config.yaml
n_head: 4
activation: "squared_relu"
rope_base: 1020.0
init_std_qkv: 0.0381
optimizer: "adamw"
beta1: 0.9
decay_fraction: 0.819
seq_len: 512
Each number is 128 + 32 x the weight over its row's rms, rounded and kept within 0 to 255. Layers, rows and columns count from 0. The size above them is the row's rms in percent of the matrix's.

# layer 12 MLP down (transposed), 1024x256, rms 0.109, rows 103-115, columns 128-255
size [106 104  98 121  89 106 104 100  95  98  97 104  94]
[[113  82 128 158 156 117 141 122 123 116 174 131 178 123  81 135  79 154 194  94 132 102  96  93 115 139 133 133  85 143 177 144 110 145  82 112  98 107 125 120 157 107 109 130  78 130 117  83 138  87 123 159 149  74 132 103 127 120 110 154 175 101 137 104 149 136 144 124 121 104 108  88 119 136 125 111 131  76 117 180 124 120 142 119 120 104  61 138 147 171 178 128  66 207 126 152 127 123 160 150 109 121 151 134  69  80 108 127 102 164 145  99 150 198  61  97 120 122 136 146 162  82 215 121 119 131 163 198]
 [144 153  84  85 139 153  93 121  77 148  81 108 225 130 122 133 149  62 127 130 184 109 101 118 159 179 124 126  96 120 202 131 133 120 120 179 147  84 135 151 141 208 118  83  98  83 119 117 107 104 146 126 118 158  83 155 127  91 167 130  65  94 138 147 124 129  73 119 119 154  79 113  90 135 117  96 129 118  90 189 133  91  79 172  92 142  94 170 126  91  91 147  99 149 113 152 120 116  84 135 113 137 135  98  91 106 123 104 168 133 165 165 105 134 148 122 146 195 131 159 189  88 115 126 136 107 129 201]
 [108  98 137 119 176 106  74 132  98 149 128  86  99  93 148  78 162 132 108  91 118 192 175  69 110  95 130 160 139 146  64 124 125 176 156 169 179  90 129 153 103 122 145 129 104 110 121 111 134 170 134 121 100 157 150 166 157 128 103 180 108 146 165 133 134 113  82 124 153 206 106 143  88 132 144 116 133 163 136 156  82  73 145 115 134 133 161 118  83  87 141 174 100 134 208  41  63 126 125 182 112 105 168  86 125  95 153 142  96  98 118 115 157  94 164 149 119 139  92  96 150 122 126 230 113 121  82  84]
 [136 116 143 197 164 149 112  37 154 122 148  92 140 183  95 129 152 125 127  90 108 166 197  60  55 139  86  88 212  80  98 126 181 125 102 149 118 149  68 117  62 106 130 120 161 149 148 143 115 133 130 119 148 120 102 131  88  93 118 135  65  92 151 160 176  62 113 116 144 183 135 114 168 164 143  80 135 158 125 177 167 126 125 133 150 121 181 134 171 110 116 114 134 124 105 125 128  72 194  85 181  42  58  98 123  61 130 124 136 120 117 135  97 145 138 116 154 207  92 184 133  96 150 152 107  98 121 158]
 [141 125 135 144 137 151  95 156  89 121 151 151  93 152  66 126 137 126 120 131 162 139 159 133  69 123 127  87 172 139 145  92 136 142 180 127 112 167  93 116 160 100 169 137 136 138 150 152  93 124 128  74  97 154 121 146 111 188  95 173 127 149 143 131 121 115  98 121 147 145 141 218 178 158 169 154 137 110 120 134 118 107 135 175 116 132 105 123 136 121 154 162 123 187 129 171  97  92  99 165 109 128 194 105 110  89  97 131 106 107 151 141 111  64  94 153   0 138 170 104  93  39 133 144 142 100 167 139]
 [128 125 209 104 122 134 152 125 126 142  73  97 224 191 154 175  95 159  94 194 139  91 136 157 127 190 102 157 114 143  58 173 151 166 166 123 144 103 116 115 103 104  86  62 122 116 162 113 134 155 144 154 127 106 100 170  92 117  99 151  91 123  67 109 164 124  93 164 185  88  86 106 122 156 128 158 132 105 102 123  87 126 164 132 136 146 119 130 159 114  86 158 105 105 101 125  79  77 161 100 112 132  82 113  93 141 108 120 166 140  96 159 129 135  73 129  94  66  84 148  74 124 168  76 140 143  93 121]
 [131  88 192 122 148 135 104 105 146 157 154 214  81  82 171 139 122 147 126  80  50 117 163 126  93  99  78 172 130 167 175 124 131 184 173 136 136 122 151 160 149 169 115 139 180 145 163 112  98 142 173 125 133 117 135 169 158 139 124 163  94 144 110 118 130 107 118 115 157 158 119 208  75 108  84 151 130 113 137 126 150  71 170 113 151  78 122 140 106 119 178 141 195 143 140  89  99 102 134 113 125 110 126 176 120 117 126 129 110 122 110 128 162  84 156 176  53 148 141 131 172 113  80 121  96  91  93  59]
 [101 109 178 126 104 123 166 101 157  92 101 173 196 145 122  70  94 101  87 167 127 138 130 104 155 104 106 153  68  65 128  96 128 101  87 145 147 121 110 150 112 149 150 148 137 159 175 140 108 174 130 131 152  88 155 151 191 101 111  92 133  92 161  60 135 199 145 155  89 102 131 122 140 155 128 181 114 139  94 126 121  83 131 130 143 147  83 132 129 119  93 139 159 157 138  69  98 107  97 121 123 111 181 155 128 147  85 155  98 127 134 116 166 111 138 110 106  99 171  93 166 153  88  95 146 168  38 135]
 [102 141 127  98 110 118 142 157  92  79 104  84 105 158 123 103 119 131 107 136  77 106 121 122 122 120 130 159 120 104 149 151  53 142 159  95 147 154 104  81 142  87 129  86 111 167 121 148 120 164 172 119  63 122 138 111 100 146 152 198 127 185  81 107  86 125  88 146  96 108 132  88 213 194 110  86 110 154 209 136 133 143 138 193  87 124 112  95 107 110 170 156 153 149 124 137 155 132 134 165 106 123  85 120 155 111 102  95  76 102 126 116 139 179 149  89 180 196 172 123 157 150 121 138 212 120 128 101]
 [186 122 163 202 147 125 125 132 118 109 111 143 129 149 183 126 106 108 110 122  94  97 174 141 105 163 121  73 120 118 173  80 123 163 128 105  66  91 172 129 138 127 101 138 114  93 116 112  80 111 135 117 107 123 116 128 103 140 152 143 149 190 106 142 157 138  85 125 139 130 119 123 163 141 126 162 165  50  92 141 146 102 126 189 134 135 159  89 144 197 149 103 129  88 156 162 123 140 130 152 152  69 165 135 159 151 126 115  97  98 135  74 126 120 161 174  78 127 130 184  96 104 122 127 165  92 152 113]
 [171 149 123  71 115 129 153  85 150 132  83 215  63 116 113  57 152 131 120  99 140 121 139 150 103  92 154  83 171 112 115  93 171 126 148 156 134 136 170 126 153  99 134 124 179 120  66  70 124 147 143 113  72 142 155 117  86 143 185 150 124 158 141  94 166 155 108 107 157 144 140 100 118 126 126 146 104 109 125  90 142 110  96 151 163 106 123 154 163 103 148 168 174 123 110 106 130 154 144 152 136 104  71 146  96 172 132 136 102 156  64 165 118 136  72 142  90 120  41 136 133 129 152 119  91 169 120 152]
 [141 110  99  81 144 142 136 152 182 164  71 140 142 111 134 120 107  89 108  60 143 154  94 110 159 127  83 168 121 172 116 132 198 149 101 142 171 140 111 155  63 142  77 100 145 167  99 126 108 134 165 139 146 107 199  94 112 173 159  76 137 169 118 127 142 106  84 119 169 133 113 152 193 121 132 123  84 131 129 140 143 139  98  71 171 101 116  89 111 132  94 193 145 133 143 103 137 104 204  94 143 118 117 142 124 133 131 179 138 103 202 138 129 136  90 178 136 113 165  87 110 131 123 149  89 126 121 152]
 [162 122 131  87 153 107 103 125 149 113 104 158 158 109 155 159 170 109 147 119 121 134 131 130 100 173 137 113 177 184 164 112 127 129 142 168 113 156 162 163  77 188 114 105 155  76 147 129 189  98  81 124 137  85 129 164 141 175 160 154 130 121 120 155 134 168  91 142  74 121 144 191 123 149 157 131 182 124 143 125 191 118 119 122 156 174 138 151 106 104 150 148 126 164 119 128 135  94 126 156  92 164 114 123 151  82 132 124 128 144 164  67 147 144 135 132 162  69  80 129 155 137  99  91 188 116 164 137]]
# layer 12 MLP up, 1024x256, rms 0.122, rows 104-115, columns 128-255
size [ 99  97 123  89 109 102  98  90  93  98  99  98]
[[124 113  87 146 173 120 107 105  89 133 120 133  97 142 119 112 124  76 156 141 104 120 124 157  91 124 127 123 185 117 121 140  90 130 148  45 133 116 182  92 141 153 115 142 134 114 181 128 121 138  91 150 174 195 134 171 106 127 147 140 167 134 104 183 121 100 150 117 126 118  94 127 134 166 120 144  92  98 109 109 164 126 103 115 117 153 161 138 153 119 122  91  98 109 202 166 164 123  80 144 120 122  87  55 124 159 173 102 102 135  86 127  83  93  74 170 125 116 148 113 131 133 114 159 151 125 128  69]
 [124 150  91  39 134 152 174 126  82 142 107 128 111 103  97  59 141  86 159 126 124  84 106 118 157 140 160 133 131 139  92 167 108  97  85 108 102 111 115  66 117 120 106 115 152 149 121 168 179  90  85  72  95 180 158 102  84  95 122 160 154 164  97 116 145 107  96 126 126  96 109  98 124 123 123 107 125  91 103 141  95 151 157  73 139 123  77 120 187 125 138 141 161 169 142 245 112 100  93  64 187 138  88 120 137 138 129 157 138 114 121 137 144 135  91 121 132 107 125  98 111  78 138 110 130 127 154 152]
 [ 97 148 151 167 179 129 109 121 121  77 153  94 155 198 102  96 167 154 177 139 121 133 137 124 140 128  73  97 130 152 172 138 143 185 135 115 114 143 131  67 123 172 190 115 108 180 189 143 130  63 161 113 159 128 184 171 119 120 150 135 137  88 136 128 167  67 127 169 164 150 103  94 159 179 121 117  85 168  95 157 154  85 128 157 138 112  95 121 128 137 133 115 128 118 130 143 156 110 179  90 113 113 127 146  99  82 127 158 120 148 158 127 130 158  44 179 104 131 100 131 117  90 102 112  86 142 135 193]
 [ 90 150  90 145 117 169 141  95  86  87 183 112 102 120  81 120 101 107  68 190 140  80  93  55 141 141  36 129 125 109  88 130  77  93 182 173  99 127  61 123 138 153 144 164  93 163 111 100  90 127 100 124  84 131 156 153 191 161 144  81 151 154  70 180 154 174 132 141 129 133 145 171 121 150  87  87 110 119 149 170 139 117 126  68 183 113 132  99 121 113 118 142 139 157 159 151 138 103  75 131 169 200 105 139 135 142 102 119 140 127 162 179 127  85 100 157  89 158  86 156 145 101 176 101 123 179 133  94]
 [155 151 156  98 155 178 132 127 164 141 157 163 223 175 118 124  93 149 157 181 182 126 126 180 103 195 150  66 150 104 109 185 166 122 155 123 111 121 157 120 113  88 145 113 152 140 158 163 119 170  96  84 124 122 119 124 178 117 120 123 102 111  80 114 126  80  91 111 173 155 146  66 168 115 100 123 197 128 112  95 123  79 166 153  98 164 118  71 105 129 144  58 127 114 177 150 126 147 172 129 176 142 161 107 126 120 144 114 138 195 135 149  96 142 126 183 148  78 141 104 140  71 168 124 167  94 119  62]
 [ 73 126 164 131 111 128 104 113 149 180 139 123  89 159  89 111 193 129 156 129 185  98 137 125 129  80 125 166  96  84 129 131 150 161 152 138 158  85 175  68 148 165 156 167  79 186 128 136 166  64 143  94 139 156  99 148 141 130 175 163 163 134 137 115 158  82 145 115 178 130 181 120  97 110 104 119 166 114 173 137 130 124 136 129 119  77 143 132 121  73 155  70 112 125 113 137 145 125 133  94 125 163  80 184 128  93 106 138 163 132  71 176 101 114 104 138  93 134 144 100 130 106 119 187 133 161  65 102]
 [158  86 177  89 112 132 103 124 119 144 166 116  71 152  75 171 191 128 134 114 169 113 126 132 158 122 152 120 142  97 127 113 120 120  86 166 135 155 148  96 163 151  86  99 122 156 123 118 112 190 128 163 165 153 115  66 167 190 134 127 109 120  71 133 148  88 101 170 136 201 148 137 129 160  66 105 108  71 120  85 134 143  88 126 148  92 134 163 118 165 166 122 117 123 189 174 116 199  67  61 118 164 179  92 113 115 107 158 137 127 133 180  90 120 125  89 156 106 134  51 170 146 141 130 130 169  88 119]
 [ 96 113 145 132 109 153  70 108  50 165 190  89 104 174 115 122 121  78 112 104  87 106 101 153 121 119 108 117 105 160 124  92  80 111 133 113 114 123 145 131 157 148 147 108  90 193 185  85 122 173 127  73  91 141 140 106 163 135 114 135  80  75 134  87  97  89 102 129 153  83 151 108 123 137 105 153 127 102 102 184  88 179  80 126 141 147 126 124 141  81 105 104 155 120 178 126 172 113 156 177 129 130 144 183 104 149 127 147 124 140  97 160 126 133 106 126 179  87 125 109 129 131 116 106 175 141 124 173]
 [183 114 159 136 126 141 120 136 147 129 213 135 109 184 109 102 112  98 122 152 124 121 129 103 122 173  83 100 108 117 151 156 137 112 136  55  72 138 174 156 130 140 132 121  58 167 140 132 120  92 112 175 145 116 162 123 124 174 119 171 151 112 124 143 134 104  90 127 130 115  99  87 142 167 113 128  98  67  86 148 130 107  88 150  95 125 129 185  55 173 123 100  93 138 110 108 152 180 190 105 167  92 162 105 175 101 143  98 122 106 101 120 140 126 131 175 100 134  94 166  68  97  53 198 133 100 129 130]
 [143 126  97 127  98 118 113 119 126 126  96  87 125 146  43  36 127 206  95 124 104  57 103 108 151 132 104 100 136 114 162 150 123 112 103  83 107 169 140 138 145 164 187 151 161 221 121 137 110 111 142 122 116 159 143 137  98 159 103 104 148 159  86 140 140 116 152 123 167 146 146  96 171 104  70 144  96 107 160  96 170 126 109 129 183 154  52 101 138 138 123  97 171 121  54 155 107 151 147 108 154 108 121  96 153 151 158  58 128 135 116 206 162 107  68 142 119 173 107 175 151  99 144 133 162 176  96  84]
 [ 96 183 107  85  80 140 106 157  79 124 151 129 184 106 101  95  63  96 142 116 129 152 146 146 200 133 163 127 113 200 125 217 111 131  82 157 136 109 116 168 126 100  76 130 120 219  65 116 117 104  95 182  94 120 135 106 154 115 173 112 122 116 134 149 126 108 170 142 151 159  76  90 111 136 134 141  97 136 141 154  95 138 158 119 131 154 101 101 140 158  74  86  91 146  98  81  94 157 213 180 131 137 150 153  99  99 136 134  59 142 191 134 125 130 163 180 158  90 167  97 164 111 125 160 180  80 132 132]
 [140 153 127 138  39 147 111 153  60 149 148 174 123 134 121 133 105  67 117 100  84 138 115 128 145 120 120 116  48 153  51 143 149 140 106  99  93 117 174 164 112  83 125 171  98 123 162  74 135 113  96 170 123  85 100 151 200  99 169 150 118 182  74  67 140 141 123 129  64 103 151 129 120 151 107 101 112 141 103 127 105 119 166 133 160 108 170 169 140 155 157 129  98 172 134  87 160 161 123 171  94 148 133 102 158  89 171 141 119 120 142 183 142 105  78  94 192 152 107 129 153 173 164 138 127 150 164 129]]